Each number is 500 + 40 x the weight over its row's rms, rounded and kept within 0 to 999. Layers, rows and columns count from 0. Numbers have three digits each. The size before them is the row's rms in percent of the matrix's.

# layer 7 MLP up, 768x192, rms 0.104, rows 37-109, columns 0-95
108:393465502383547512431479502477415456483487441507405481442522575509525470507561508484478500582515467503526402530513557476497568504469438501545538489519473483477522482542549523486521391549510523488534517459486482520467451568531468531488577534462485441485470433507490494537541543518466477493
094:536528476487503530459497484552456524530416397480505485469506480511492468494463472549519563505558533488496477514567493457606505525526487481449504448482519532509527566491464571517521496479497475449531498489506477487548471558501498462523505555454498465433457499479549488526442465484401543434
110:612531507453513484474421501469497452522493491443409483447452530470502492518539405484485540505480481514547489518504487491482516492446486472422467510585514548471498421545538569487454525477500534479523483471512454481570450441577555485509469483480457506460508565546518567477523557578532545416
106:510532544517472544448483522514488502530485526578529497524533512521546514446427473472536519512495536454443435564532483531485524514457498465552543474539519530518565467529470535489484522562486541476493460512443588486476511493512522509460509513492495489497510536451494606463481499523362423467
107:508516518494539476485476508492537498527413498492470464483445471535417486505591459467476534458536566534532519440503516529454464476447511474511543495559482468529488464504530524483502498465481472512482586526447467459520535564457439495570524549472537511443549468422575596499542517460567532476
101:529486448503535530436481529546457436560505516472485502454433525499486433482470463464509502503501489509499491467385462530464490523451511489479543497431490523504527522539502540496520527569517461472477460520496564550490514533578491480565489545522503533532484479523440529528507520506523422428
116:448511503484553505504503554501465498495423490514459507516475469497604493478526431467468522529480438574518468468464519517521469471550413516440498423569576474471527526501533454445519470453490536486508498473471509462523471572486523459535476580558449517501463479454480465541460544528512600486
105:548494523461541567512505514516571509482437534556460447540504453473506499477526486548523571493428491471493472561563516502518526466449462469510524410511531480539492513568500505478528581509469496491495497479488501461499495510531441549491418521470423487494480516477499496495585508382520496432
012:474508496502482578544451425489469524524457458521458550472542485556503482498478467460534569586497526483551545573512493501431439504502479493556507485467476507437528493400484541418523484532570458425473467524500449461508514527594525497484533473508507521438514537592580504456446471421541503480
102:532490505503585478500497524607475486534477514502556507471515524473514462473489459425467497490388515494460558452536521475470544514519453420495500491523518500484546534522511440506473510509500529525528557543513523493496538579542507472507435501567531493494515566507551515501585502488497496463
104:499422429449501537516510551546421477471493543436495541527448500415492488462530487418465552510561506541476395437524519430522597452502433439464547448511494481536611534491489548467573503539469477394494503533523474512500443479478495458521546489599522604479516517466516466535467498565485517444
108:511473531521507463445511422483510488571478544479499481445461568453514526495497469514454466471510517445527442545420494547485459490428525454474444506493498514566495535430580560471530518503438543534497476528523538475540507533535497463511572493604523496430488504539486578494543485439495562403
116:541493514517509509464524436500496477561527496474511522476405569444476495474502470489525481449555586484541502446462534477527499485528561515486501436461518497501531474425459532476470505445438531510516562530461566522522494421542505453584510545556483430541471457440492501496546519528527441435
112:474523470437512501529491535507546447520462430473472534468498556496504446464536521435519468526473413493532489505540525491503447456437447442526551407503519512557506564481529531410532422549483482500535501446542540503553541541511522476500505534513488471515469579516499582551514484487514491389
020:489519475549537523554477499519483445489524454502472484529498499533493522523468458546567522523504478460566548531546441427511504485494467478495522522428475492438479512436529562416484554475567496433491530501552478480493524525510528444552572441429541455496520512523583487481487469467482557469
015:550485427533495550535507527525478552564535481545433494514644545486518544480530447477562552595527525503596513496515469473545489473516506501476471510510480463473486508463599520462501497593556568454453552482516516476579479599517548458486545475519479497535561535543550486493469455466494527506
117:506429531538567572426489505525497440521503497571481485478471542408542458497557433491498478541556510581477464516491511499450563413479536502443519536512449541451548565537562489441510506557541453505530562505444525494449500498466552468560571490454487469414469497477493547488486525428556575477
115:531512415456494518483521507535485428611490471471482465515521533509491563473515445516548517491548535446544482539594535512512490451494488514570548495499495487487488473502608532479497517556443526433496476526495490481553412480437438492460512449455415492502516448505540479502447568511417517451
026:527514400510496511497557498507493465514487460527396467557477519479569512443524446458534522562483542480519533487531541431554504491497500516530472458519586485466556529468520546466483501491533530395497487582523470454491539520454493399476560544495626468503518477498570496502466386529486534502
113:495481535449522480422509453480528529537457500584528437485612535454511478489540492574534559530457594501536514512524547476479396466440512461488484467471530544521533472420527528511442492493441542475527522492514474431474477512537493495509574554479389478516488500550500526498497531535469518526
111:479538525495494509477511520457450546491418484481452478566458539485527497536469480570465500484512485514464505529554505516561479557526485428470520519492522530490558459495536466425481354452478535500549482514475469476503510500504501477559457447477491470508493499451575554524536525516494488481
117:526509531521503560407529547489472412543446401510509472541517483466555463478571513466555465556434451487509507527454534537556466474446550498419518474503537546500525526467555586479534476495478497461554484488512483444520509480529488487468506561561461427482573539502520556457480531515457495511
084:541542514478483495463562464478556480507462490454471437461501495455461573474500459565521514465541504481543524398564526546523415537469547447515566509502509499491503564483550497500476507467458511439543441483559517475462505520490546457570485440436476480448452512508554611517586530460517483508
089:524595517520525479506472568541485527514535562507555554438524524521441539476566502582463485512531452493493496463471498492489462408412456499577485546529559434463501476527509471436495535526480540513495509506531446470473483519525411475531467428511529417497444521394547587446467472518431536513
105:541494582542547537486513565477522469567460450509466489543450499496523485465494516463495445494463456461566461471469571499557478447476509496530557536504508493488525494510512545442481443550552423492521496512517568422527442560490460402476468516446491436572508506549535581546442479502489438492
105:537516534530550470505504508485451429506474508430519540455499560481594457454531510522519490497558526483562479560490436448570479486528516447566488509522539528489519491524495521465462462486497548477541476480476467515484476546520437464478458493474530475575445504512519480474570515496472496518
104:583463524462493553500497489468469442495473441467521483518501534484442453480547477464454486503532527566469446519478503521472544500432439424496522493504509525483510510509550504532547526423508552473536565497510546502487464420492446546495454515509532493511562504541521557490528532442495496532
059:538544501481496505562444452485465477529530504495498524530492513476498509413466494511489478575559510492487508490514463523495509486460497520548475496513583526453527478496609470488504506471506546442540479519560467450530552560451526477544581529510538421438465526510535501534572427523427542489
097:469471522566513469563505503464493478524551528507493468523449573466555452534532499521489506510494449491512502456510513398510518475542467482521563580546511471446481465478551563519520499521553535583542538533398492532530501523490495480552517492441438481499483502511443510552486499504590509514
108:472391484563495493557443461467533511572499490493515442533544542454542412501550429514521480491461530519484524467522555502472516465509528467518481564507482490475486461497474499463537526512516504496482583557496517509471549542442482485481585537548490552525495534479577498452508555555444526480
114:502525623512525479583481569462435480504446486524468523507561526472529514487495469469443517433527502467528503565509593530529484487483485426513515441563492490501491493502505464507517468494509587482494531504451564461616497489392453405534473510497464510464506435534540470505549534496530576519
099:512502531403514540493566517596534478506531506548513424466455530519453519505546482476494491553490457569485476468521474570563507499492510486542563481468474501571502477511468513567441526531563489505495502549497555500510475514510526526531515519486405467503507503577497489591502541550464539392
114:504560484458506558451505515526533489571436474501551475497489476487517463506540420480451513494503554535525431521538499451462386461579495460426514514537529509492480505587485549472495548458486437554540537523469539485545549535470451495464503555479509505525433388591506530499455504491513472503
096:514483422460549504526582450512439549651491518510491490520481532499473470408514506483491505520538558507518445522477472448526513494459501445534544455493468455513561549525539458493501474456487567503518467547509486472478542489510394496558573478541529470473492400429505512584531523467426533548
100:493512441466512553369503524461513475513463494474534517461484555553590414464593446468561518457562500476444491478573481503482527391450433457511435481540462457499476517506536515446514512485500550433540594504469469484503477535522489499530591516473537528467471492476510510485481502494518460464
094:404496523528574510460635549533535465525545554495517505425489537470533543440545417427454531451516505451494459507523458469544522503524501462494479483503503546538479550464576516545451510481433501507547483513484493537528559517526471441520453451462488496468506468558528480477538497531502538529
095:553468424523490533431527558536548504518503498536449498464414486526532451506482494551431567543535547456512522501529462494462531411497378506472526431603462516491476496497514555471474503526494505470512500477500475454508470560488594476490442536520486535462492471456512523440548504498558541397
103:456570456469490492481543517500514505572493462442543498526480505520502457464576521493535513493488506461550492463478543564454498457486408494488589460544548489519532491503482497454425496432499469495560475530454522463465519508494475497556502506552461437546473484508487509502503476453486454445
087:486503558597506528504568517529504492526500500527498506512495551421500499465597483483519532487519540500491487395489548496518542510476433480554458494489515443442524562447480491469549462519410518515526567494492459476456443565449449476504558432507506503518521531514546494461488483529490496498
116:511471445480507497482461526437503442512504435490542455486482502487531495488552511507561446488548481512530505445463490468556478488374526490451564494441450523522520481490518530403477470544466514481544437577523562476559441517474521519486544450458449450486465481535511539473532533451473569462
105:463520481452526568438477430518484472562453457469504472478509491468515393453572479424494496586560516542447454462435510495463524432510443501565509409521478487549510448406507525486513485514526528492523536520434462502520528448535574549518505530555510518548468472476458515525532512455532535456
104:510471484477483547513483546486506487512512447484517488516462544513607439484438482549480516521566533471455488536453497479522560477561497502500479480518508521464558447430508453557405514520506562530494519480515457484537508480481602337480481484554458492558538497473486456496532525519488480515
014:538470504495518521506531530499461596561396492488389477487558526444504530451578452435514527506485511474549492470533497470537519520487505522430474524543546443539532456474526471500502480540457514507492582507445521510563477503472504458476510506527511542499519524514500508489458331513461534527
108:440537544503535485471533532599529529542476472523480471448585551506531488417456400469419459403456474458515490511533499450502464526497519484531496512505488490500590512510483500522545467485472542464487586503526532473452456537537531450476498546548479528517542469547512514423568523579565429456
113:522517448499501457511507476474510429456476454521456446543478501518494492515537458459444523485444491482553520545527477460502528448573458575501491402550478552462570486524455480474455464539572471474518520528516514517498571500559545479553490457481527476431511547441475438498569542500500526465
096:459381532481572494491549448534457580531544503478517499548465536508511501471503459498484524434494485473529511404488531476490523480540422506503498474524516456475528525469543468508489485439476562476495599455487419511491507589513522486488523486589499560524463453511524584510521516474522496474
110:514501547497578561455486458579453525490538448470447537491402563473465478465506497397498506532547607494534462456484498400499461456495549488454554528519478487476501462496522527510509516485504519492561568460448514504504525470501532543532504480607496489578483474478584528524535533450468472480
073:548490448514483542444516515493501536628469501463524530440477509465486530525473504510448509491507426510512504465496522523558512502458458462421552529541580525526522523417461512509467517484493524477480548520543477451492558504499512480512500484538484509482453496475493501434489471449481526453
112:508501478479528547525477495563418466570534461595495488542492540434570493449527474498474512512477537530440492460501546576538476452509519436518496453502533481457488514524519520443529482528516501484453468476497550531482478493560487471564528521513474460515511487475509483444463582554456517492
111:524525528448558520468538432524503528420486518472473504458554468497555478467544482451499581527501490493482411491541525549485495498514409434500518494554522522475596560429562476498508455481447504471485450504460448469520447552466530492514523556534496562515498461504458474595500555554478565545
091:539462508454516479459484508546505477529520445473483511506516472483458489478534507480462486504580543485578438545533406484474537556521495512508576471476515548531483532509523551475437486486581551523481516511421603415501477473426574461549486549443560456445520523514563494472494481453469497416
012:492527492518533524560478519482455490496452450519491481542493520531471489516432478523575525492490453446525515563550496472487496509492521508522487467484470535460454523425551575419486539511560532438461481523551451460520461543534563471570577465429521442463486534539536451473465475426499502454
109:578518498516504461576531528504499508477495536474438524531404519458498453431553443473465566545496535521475394470486481441534539462553458458536517494553509513543499550453538516460540560467500490471538475512438450483561428535497445485502443492488483540462532468498515482569525548523453559508
095:482491475450513581510420480544512452543516432410546531574538515435537465479501479504539465458522431484495456513548505559461497498472487436485528485545501534464575453499518557491454559531516490374510563506506545476500540443512523488455522545564489506480535447515518509509566501468523584433
104:531509493454543527462466477390520523524442410436496428562508536565457464501497470437511531488472536432566515530519537460480538409417485472549481484557457447536580447562508496514471490487452542474529496503492547446558468568546511478503484475550470493551497420479529533533493495488583539504
087:532451509523501522460540462557561421533484521546469473528431542522486381484457530545526488486521523522567528553497436423488513394451436460498474505544487435475545463503557481490492479541500511497568464502474474432489495526524508497497559514524441538446521472513510488507527493416534583436
103:470497499521615483520541456504456473498509506503489537501494581494513399473517525498518512504474513539454476512449513490493529515507539514539540462490475462493517491484566490472511484487438480518530524474407609510515538564555583453560519573585523521493489448426536596512492479500547488478
105:521487493455486491476504515474523400532502526445481546487477550418519487552465501632465548495439512479490477484411498461524497430508475535490585492475486507553511545457492458478493549531487463430577449519532484528485479453541410442485485506488492434553520463479511571451467477490470519462
073:477537546463517468492490534520487503473500453441470452488484514480510535485546517466532537564550541450542447436489482416465517481457511508540491477469485559513523512509566569502510511461509513462562567545526500503591591531547552441510455503477537514418528525415547526538539435553468495432
018:543549412511510540537465514487528495547516476515492538502537496468504574516419458562572454565527471468582485476517448427528491507469485476499494540477504481469466475436590527473504521523586496471539500526551494502519507549440535485555579475476466470564524522530544469472534441442469496502
114:461534538535570580483485512490446482455382491553494489484514482469570543443494513557470546459538450476481468439480466528546488480437490553504519515512459495564512486428453553484491461557479511494434511472548511429497491560513488494519451569492458474467490483536561465512510566462517524556
104:497468515513528576476526516509427530492480534492522505474469530543589547510469530498501490495482543525535483467509414503507571450559527506510471414520491545524504456442463486447476547563481524588531493493509547430558504534436451448546489503510501531511519526487589470488486516448414569485
108:472487477462502489454469488511557428491495455498553486495513509517531516461548522535542534530514566393493500527523517488490437478456451435502553479470515497505526561521499517518412469481500485444491534555537499427485528495518536540493505550476446449541468508505505522470585499478515461521
095:535446481510492535522476499536442465566459526501495556636495524468612494482483498470523591464445477525491464498523475462505516464557541516482455482523568529409528504456549535487490524518508529511508480512505524511556522502529489408537471505513475521514477529508478499494476498514481571471
100:446532456453562489519501427526486462551537477499530447466504470540529507475473537419568472478499545476517505459510549473527511471572429499591472432473509446518476441459575412488423469502467551488486531467586518529435552467473533449453517499568520543551454458496566492523525548484422473486
116:500544522505459499558489499463520532596482461472453552526498475363501418469464528457441497492483523517512500479472540502471433491502494468484439437512478536518511448461527492558491462477492504479528507466504491501580504522580521473463497495616490495505487494468440503488521532512542616429
102:503541432484581558431515488531501528561361483519503479514517538490489546525523538549415535509563495435524491493448515475515549522423488509506551532530536553542565493508508540469485456435565480490498472463504514484519534519523527505543500537518469495465494454454506614514427510429436474441
107:547446448526520508590504481495434454548507534533470542499476516491515543470512469568546546507456455449558445554404519528460489574454512473561515459468469574517487464524464517516481494558509530485475502497492554486502453512472464531482446500524426376476419494481534488522497540471537563422
103:532527492429521545475479538423410508579514549509446496595487509500492457440530494498504525534492540517462519492493397416507493513469469511475541466419572444571552505442490534534429458442502513482531502417411552517566580550508520518478478533568458514471522426550478570533493501538445479499
116:517577537487450470567518468503506485527526472538425514498475514533516483484478465470561541516511507444517473462553483472556513512492517454490507487488567537594464426467548432488438474488454439525484495488472451460482458476505544466442456485495440407520485584464541467458492580495451556457
112:509513578501522476487443524553419496485514556487508498493553496474536481460533458466438461543513484550530468512569513525519581470474485527452492443520531532493480513434638495447572408557464482484492453508468478494598528593436506472452516472473490492490472518576558489521499531481405511448
093:528574525493558548544555523564464494511489526467484510473511587549422530497498470469488511500515506440535494379497436542466535501489466509550464411498532472567549550494544410589438489466495549492482537511511501514548499515485460503487527457502490477525538497455582538463548485563507492496
102:501446515514524543511513509587439512603486492543470526539529514547482484443534450429415553454504562480502523559489436491523445506483403476525557508485466583550541463512515460428542484483497538436523420572484549459493474577551536534493522520483481564452517576517515517486542508466456489490
# layer 7 MLP down (transposed), 768x192, rms 0.0943, rows 37-108, columns 0-95
112:533531475514569505493525526532503439569453520569568508571475582489467479456517560547473574546430555544469433507487461594562492508488464496470495457538466424430470462459556457482487573433498419506494503533549462494427525451554500535508563513469497473520505499460493519491528581442546455501
088:443488530471526549515531498535577538496550550507458497495512487531519477503467460494460433529454537482448443485482477567383432472523447541566477520504464574540453474453526420470436546504488494548478500451539519465509547516506517494471542482551424540509517420538464438507562549483470537550
115:505406502551491507529519502523576508476483505463490534503488484486531530449441479481504469525530459535546527582484496476460535525450497530544465566426421497520520486459521523506519506540507459488481504437473521531464455574478495433439478506492508531470514495573487451503355423469481468449
111:474452549458488473470518476451491473533518469477502572513477558500444511591574472460459535507502472496602534546487471503418497473527504570516505533512454475534514463478505447535493499460554476477503514463510484514485517498468526445546467472499519414494516483427542445602522504511589551464
102:457535525523487512515533475445518524505602463482481564528430480486529489501453479518498530538573484578637493468508476508523474402519479518466452459456522517439568519483534479534451467477522407505588525474439520460567439452467521528471466461461508450530488474573461458521475556555536468444
103:535447479482568519431506493532478535382540495570519491498494538540485560421516585509608468530480518476523452502503496505532458489495512446506390476585505491459470449503523504469529418526480506564504572540481462431560446517475556561520473493540471483429493548524571517509499488577449514485
116:519507507441491510480561400457484461524520447518501530498512506532515560493533514565472562480487508483515501508469509538523557523512469538470502490496561516578517473522491478527532488544473553479462518514563552530389528464551424486586511498501518521402502555470421508497392497462533431431
113:502550547440519550517455485487507551532491514500512514543410502445605497496474554439535473487492490526555440512436454505498382506478534477537512500503520508423485492539479523544518500461498475507534461484501562530533539516514539547474504496559487499581526433435540452475573526442586519493
010:493459511487519419438556557446529531469462558548491463519493525491498501503511516531472505500461439443502464450506450501407499498521532557428527488521460439504480571555518472545529497485453499535558547458462517575496510435484508498489498629532527487546484561462407444548516691501535497607
103:516483504482370518526451432502487476503489449475464475457453543517558504511457458573515477451606643508532471487549521511435539446522504549503511532563504492427544454458492527571491616499487548537546523467467454432531548521487529471510518542521486546514424476529481510486470485479476505531
108:516472495530442590539589491487483451495468466432467513552533477462528572493547506492500514514473491502456482492480493536494502457529565519449523546456452464503475443434547532488507509466480451449428545531535515471473494626451493447465479494490468479555533466487495558489496482546525447523
114:458427438561426497440529440480517514515490487508495472488450536446487579544565441567444523492551470494523474540528425532451526400443518488450428523506478479522526466536525545555504554515522528495550547453516573472479430486473529499480485477492421527448488514454469496495446459529494573473
122:559430513543594477556509528558506529501445567473543487467443492482505552449463528498501503485529549523545438514487525400503503487509494516436548509489485458479466498519534486464476534477562467461576513534422473475509544475495518536528596484460439478464428461477525427493503532503461473533
120:490519426619580514486459535586469551533404471615528389548488569468397505444473495481489534496493450439500579487480493484501543539519492528479457521474561557546471493417580561540512563472446503465556474497498460483550521500501516528470494442512474449528504463579480477444548491488447480516
017:481460514474501469407498586454555564515489562512530511507484554470478535520484538423456512568528468474494472446521505514460478478522519499489530532541514456548522536491489436547499446496429501541566564468465473521455471461538500538488461588507490514462543481472397474477517653463534454576
011:434509529514537402458457554478563532451471513523561494519452480519464504536535528532505531567560477465511503465522486532415504525511465505526584522471468430514482574513479477518514459477469460502579530489558462521432475449500463493491480552497517495487495463503463478512534672444557497536
130:522437549487484498537597534452567473493487523464482514501583489493526498516486571487517547473477491489470542440436512511455428495489530460523526473477483427591382519558488537529583448470509541446448520476494469529492437451558511502525518543531497484470429501451547468524445500520535487471
114:556528528470475512435444485471469425482490492384443498569511478525509532542481542509553501553472468545474571514486440513542465500469511489472508476476500502476514496483548556489497437466498492494493496553508557524463548550531554551534542462435511517530470536545429590508555570465508446501
019:500507517512513510468465538491532531434473544470506479531554495521458499545513507503476486521496419489533499485548455579469492503474521491487561565524468504511500475518528441551488546496446480550528476459495543527429558491491529520486459510514556556517500480517432462495508750443528527512
129:433541466478474485463545507541504485476559489449482427500582500480451505552538459486482442534534487486478483505489498448507488498504525459480519461541548496494535539501534484468498489518468506514471538519475543457496470454435414553511423525423515467466509486503509489478516559502550537456
122:543441515501500502554518467502450534455512489507526469497446515499498512444526489470435490531526597557490549490500447525445468454465517533568508509446530484461460432516527494523534461502389447463500520463473517553533461538520506482423518503551477468451535494511474437563516580502529555496
113:486506518468475503527470510512493488482513466474527543525527577488491486494503520478475560493526536511479522469437522529501455495498505448519499522488488469519507502497469531536513484546570510453509496504406531472574525527497448482498432486458471477532509490536529530502438417529475526488
061:488514444507478543522485439471532505473516576508553467545480497490501500470533531446479562437470512513461441568493446454533546483470524539518434477498480477540512462541509504507552478544566560521482538436457489502509480495456482460395522482514512514526522494474435479516427564475521529529
077:452455480506497515482512475475573489482526517504440509559467471445549430459481473452503512502483513507477472527524503492558495465582515412452559511512455510543515599501553520542521490486454421475514492474533512515524437521525549494515552540563493542517440517500467466503466596437554448497
106:485464529445476477512522522491438510432493508560460487512517569452461468472441561584497504506534481473496543543567475553503537505516554588435547461474539534554500514475594571470478553464514502462511461434541465475486537485512482540472471467508517455463528496519446501498489364506500481459
103:487505462509500522464499502524490493444469464457543500484513475493547585468480501601497471528541487498527414488534457473553489466588498534458436477540432441501544485479503452492480525452481493447430522469489510438566477491490513525535504528545507473477537486438527563468517556478477563484
099:501607509509497455530518537573486485513468528478514540486475536462544540468545480621569464455549470470503541461525543497417460557501543504498530484552518488531475482486531505441511450477483495531471539577497434540552447546518538437462472458541459537538436512429471405461532530553505479532
041:419512471479468498462501516580545469481505511488470429486497547524521481594515460499511497438518458474509413469489482492519470469505476477517556507484471472489475495527436510521477530521454504521457519500480566600470437456543469515522437515506464566537579431521454531486446633456521456509
098:543512500513407496423594507534497501443503474473503584433578477529383458449470531458503496420493535442516508521438476522430518565474525517563467430516492478555554475534447428445447505491506469502496492540502451441475510450494490522473465460518520514471508458531505514492536507529461548490
102:596527513443473562457483549507512489527541470489446543461488526511526447549496560397538566489479442479512522514470426465540490500537551516480527482504521511486534500502461531482463512443476465444528505454490499499571494540531510497467462501508509444559525502500409481541503485530533517564
113:445486473458539525463536512434547391546534464480544503489452499488497562529538540561521491462551569514504477499541516456469543479475544437495520464484482498578475523506510526473472551544542524506539530490517572576460462483477552513479559394556515512507556432424395506518542557579508488526
104:508530448471523466539540485414493511498572490487528493515607560532506469461451517526580493400508520479541465472490486412490492530544512515541490532535526470502512497490471501449488570522481625512519521516484506509537536516451498539477539413533545553523522455423494489473442411462516512580
119:482553455565545487531544519529481502489465516524463460466536475482505549538509496518423509482536475508510550534468512567467544548474589518532503467477450550533472492452562481469443483480454480446526501417537521465455544470432500501517580524557477482483521503509524474530482470464447473537
089:467545479517539547541501432496518478441548423527577464560502480481479429589511453507535512522525583499555541433469519454553513464529521557505566519580477550478479570480533564524503517515438462543555483537543502513512491502474512600513405554426488457618532545489493462476493567452416484482
074:503493488478541437490427522485551527540513559531501435507455515473517510527513513530641408497469471446512474520492511524524433508536534514537481505429460451521503477530500494472495554546580435561471497486515529502491521531504486458524453500496516453444480545519471502482500558478502520482
076:443503433538507480467474437535489471529471514490502502547574392466454511523426522514494449421511478493488483516439455517464512547448512486514520500520493527436518467522551469494445495513538497538550500487476536575513531551450487472480505500490525531444371447424450546479522527504514542515
080:518463542498516470486515475488486531506520543505417518575506392536497473476451532483562520541501529519462460479547478472504478576498490447525527551430442514494503501501566431437522532477593466542494507434526412564469582484454503473497582444469517531487507535436496506518522516502517431611
097:540457486570473503484480502478522463434484440467656512520433536511514458560484572536435545487497517550495520572471468471477562487529570506500508507486490498503492547455443533541560489518529463493550498489515480481431514522496472537498443478466505453500520531438434560564540446446524463491
072:472474518401450449483460586534459582371549474452532478497542364548471457532475552519484545494546416435485500524504552423454507564502514461445497489536430539528495475532539470478475506463565517539468481474515473561490481500505493505466495526571502509465488501493434525470512523507467501431
116:465529548497477504457550506519515512545542477483499466475470470522448480447496490515518481493504528513516432529465494528437487487537568507486525514512550466567440467570563500555517463488554486537547496489424545487421542489477496500510480469535544440575551529483521529488421425564498444517
101:502438473544432504464462496504529502526549504522406514448505458525514582547528474545560503504504459492481549488519452485453462543555500384469502500540561390523529523407405512469540437502525455489538478482516473482584455463428510542435462486508578542485526562416564504487551533543532556491
102:566533554567545477420515502550533512555522501545516510466497414478385514501515420521510530463475461536484451482460488493506482525507545548475537494447477454548419535545515530476511524544452439516488490542497544454489525502472420622525448516500525475442505497515507530435539454461501498545
010:462520519530569482498466471545526466425504496561529475519493488487514450524515451566569528509522497435448552531490470522455565496493508536512527496473496497494430541471556500484477546460529485454528473441577494521483483508479520507467456484449452457455477512471511501502528631449525550464
114:529454413570494514523451456462498519406523462535455559539422544480447479472441522479513529519501521515545518521569583575511515495478535511481469558496546402466496492430504465485506512500495484529504429501479468520494431500537499536446562419479505488505563462432512506461455559456531502474
117:483475533442570538547506570476464461517441528530459568456489535528495518649517470462447560561532484452553482512537445528498464523506489491515485509557510551466533498490516531442497522455520489517548506479510520498419439467591545587469556452453502515536501530449521619483458558493435495430
084:506533529471457538526565450486474500487503522514560508505473482455470493547486562495524530566596599538459563535524494473446498566527580529503574481457544547461477491543533495521537475445534429509435499517497455492503475484517509538482475517431463462487497527508443474530557538484472522483
111:599530482525493421525487587498562441510504460473500448518508538504517510560444489531446522477590506492514475497508494594502450470506514481480551498536558485427461474501449541494471506528569526498539536455453511482435491455442562490526499487488447454491485497504563492445535492475512525453
053:495465472421568466526441547509588456441550480491535479555499495475504546487552475461472516515524618456560458482516439489458514505533570510585474472526410467506470460614528511468464526507528516522476518508489511492475486485497470420481483503431522489454524500466529523513515554493569500526
117:604548514479456522428473520492561493496476444439540447508508544537506583481566462477497497497567527484544544526612467498442523483428529518552561546513525519524503490432491469505526471475488469422587483444474465504489454509498477479516492486496612473471496512485472476439513412464533519503
115:522415526544547449576514500524503561509541524501443481475568521543427495435486524490521515544547474477525439447502475486491458504442512483454432423439442459498520546486503476505468542535477573543513435517545457505475441480511516533541440488472559489541513500474528492490464436515468510494
088:551532487489495545501540499421571447475540529504440529516505569560557560482552482485513477412451511491506486434509524491452478446512480497478481531454510457469526546469533483428563518485438492445494476464499471522478452520517442535435588503559423520467550421486426520453407585472498478547
011:446469515456521437413508575505537531517512553531502527503484542496533508536497504442443486566514467472534447458534469519444473435529465488509572564500508400553558540508482445545551460483460473544602537463496482516467493482519482501472507603484498510508538475514427478592555631515530476588
111:524432492461470491556475558515452544506524459573552550544485510518509466497451561551469499528453419532477509524475555499531466530520491528483512440476510453524543467578544443458439454485470463467519401483498503463448420505477470514482491516497472471497502497463528486508479394522511469514
094:530497493472399475537507558503564445499601550511542517493472530474521456519542559513477474593544506528449449491421482492531542480533537508422523561546462509495408409552478498480543434528487520445392519534488463517471510542469461553546490482586486566486493451509440548507501523486460469479
104:425568475534511484480517532496491466461489495481456550472484532552500588484535534547540498464493451540500518492380500522535440507434459379561520587508477515539449437503490463471482530438475509469417470477476493428503498495495528521510540488526469533451507555541495580478454514529467502471
080:501542444500523494492469548447522500440509468538509499494473464492511605467558494454530414516476379507505487406509533476546516477542526500514467467515542513515482516444544511506513494413498507504544528450557455554448502496549525578480552474544609551464530529529450501507477561481531496500
119:416474550487492422525452516540499483590544541485469429499506441541413542507559493539471466558552511586534456546441482418550527539501505499502454466440505531534471471473500517496499492553541509484536480443438542547490465513516550495520515525490525557528496537550556458523515514516467480533
105:447495490416512479515485503493490587464523432536511510497455482551464453396511546488476507523560553502582407430452512495527532481486490522565471484467528511453485492451561566504488471549496499521508599536450533490527511490477430497433552421572531478523514506542456438573493441522537523493
051:520489451533478476468517525440520500503513475484449459461484524544499443536474444524471452451438500507439563530518481566560479515451474526517412495520508464515491499442469452547552541549524553474473492544554592501472489531482451539518539516528435497589499491553408489430444651500494527579
015:402468522498530440427496556500547551469462572514537457493466551522525539500520495476500537528496508474462505463508475533475474509529489480557530541541509467570495556518478462494507469488443472512584564482478473508428444485532473495541466553512461493460527425555451466483509607438528476567
119:526548478481466493557452536488505549496437560498529481492529486512518468439450586467518550446517463552474501441455481471486490528504542554527479499479498506518482456500512481470457503538494569435510534528450513547512512551604465505501438495558524475506471579453518550478472543519509585554
095:449489477561518494497470522569510498553471504501469583445483448501496464447469587533513446460526531531498527537482545476484496557560565508542524509487493467507474395476458532510599472522459481475547553508489506517534521501514556481477585424497521517468441537493492502462522449465530480507
117:510494505511513416578528441498476501505546426469497548469522466464477475468530491534498462553529476521499565483535539485452533495576486468531493506487449461500546481413526452492577552468485536467516480507440556517475664466503469469612541572567489525490549493438536423529508504555489546527
075:553487475472467568505485455501496489526521467475489464504472561562448503474487515493488490529566509507492463489437529552475524464506498457520474501507510512499401558557510488538505492511476554487490539469545494533465386467423492530534492476551439502537492434470463479393514566597463509498
101:573513456508483512496476471493499547450499478500486469484441516420469543499482533518515522467479509465521518560530455464529503517410581523461498463515537488484527425551539479480550514509518445495529513475441490437603439554436523487536418555433481508428470548496486505486487512484549610457
116:426434529474566508444517493432537477468444482557534591544454555552491479509478496576524534507527520461455492463512465507546390469492539456486496510475540461487484524539556509465432548536507526469517510495601481487434468562491466490508521463549457586489470490524534496529446525533493479482
101:522550484469470500471522425559491524525536490458460444532515493507580459546493444551545486514456527501550485598477494534478455422513503540454513502454455489478510547478542493506531513524429517563519543478474591420477470476536519521420546448505508554529483546483515518504511445451501460595
116:490568466454556550484524489475467480471531460452510517489523542517496509508496488560416520548443464479508542475530547486427507553504588509551489479471522466479616495457483477517405473531488545499436524553446451573451519436461501473456557530477521593467490407491471528546483549559576499477
109:466502578497482520513456466505469453499493458518527550474494501536496524507487463466519591459456523502456528503531573543458572530555542488505506452495497467488526458518464458478514533568458583598506449518535488444461464496460482503499594572469431489579476517475525500514473584438463549462
123:507569508461436599484567529473454535511456563446504467612511459535499502521407508442522490479518537453370543502441480458511462510530462545419581540488506484449430534479493528524533519475445495540489460502474482531492538578552529543485549457507567493443574499473548532476515395520528549509
123:432542491484443532522591475495475445457486488492568620513530450469547523497522545553520557447459453453503523539484492513430484530462502470557514555487472523479544494475406533454565514412542460466514493495484512544457523492590491492488441552514528471463484516466536493588507511454530478527
076:439456385509450518486469494436448521463548517492470464489515509460479480522527502535502474507511531491508561538556466452494543518535501508497512566483509445506476466513526478502537521490443550489512411472462506467556465544499559492435456478495475490487507534552406536467473633524507463448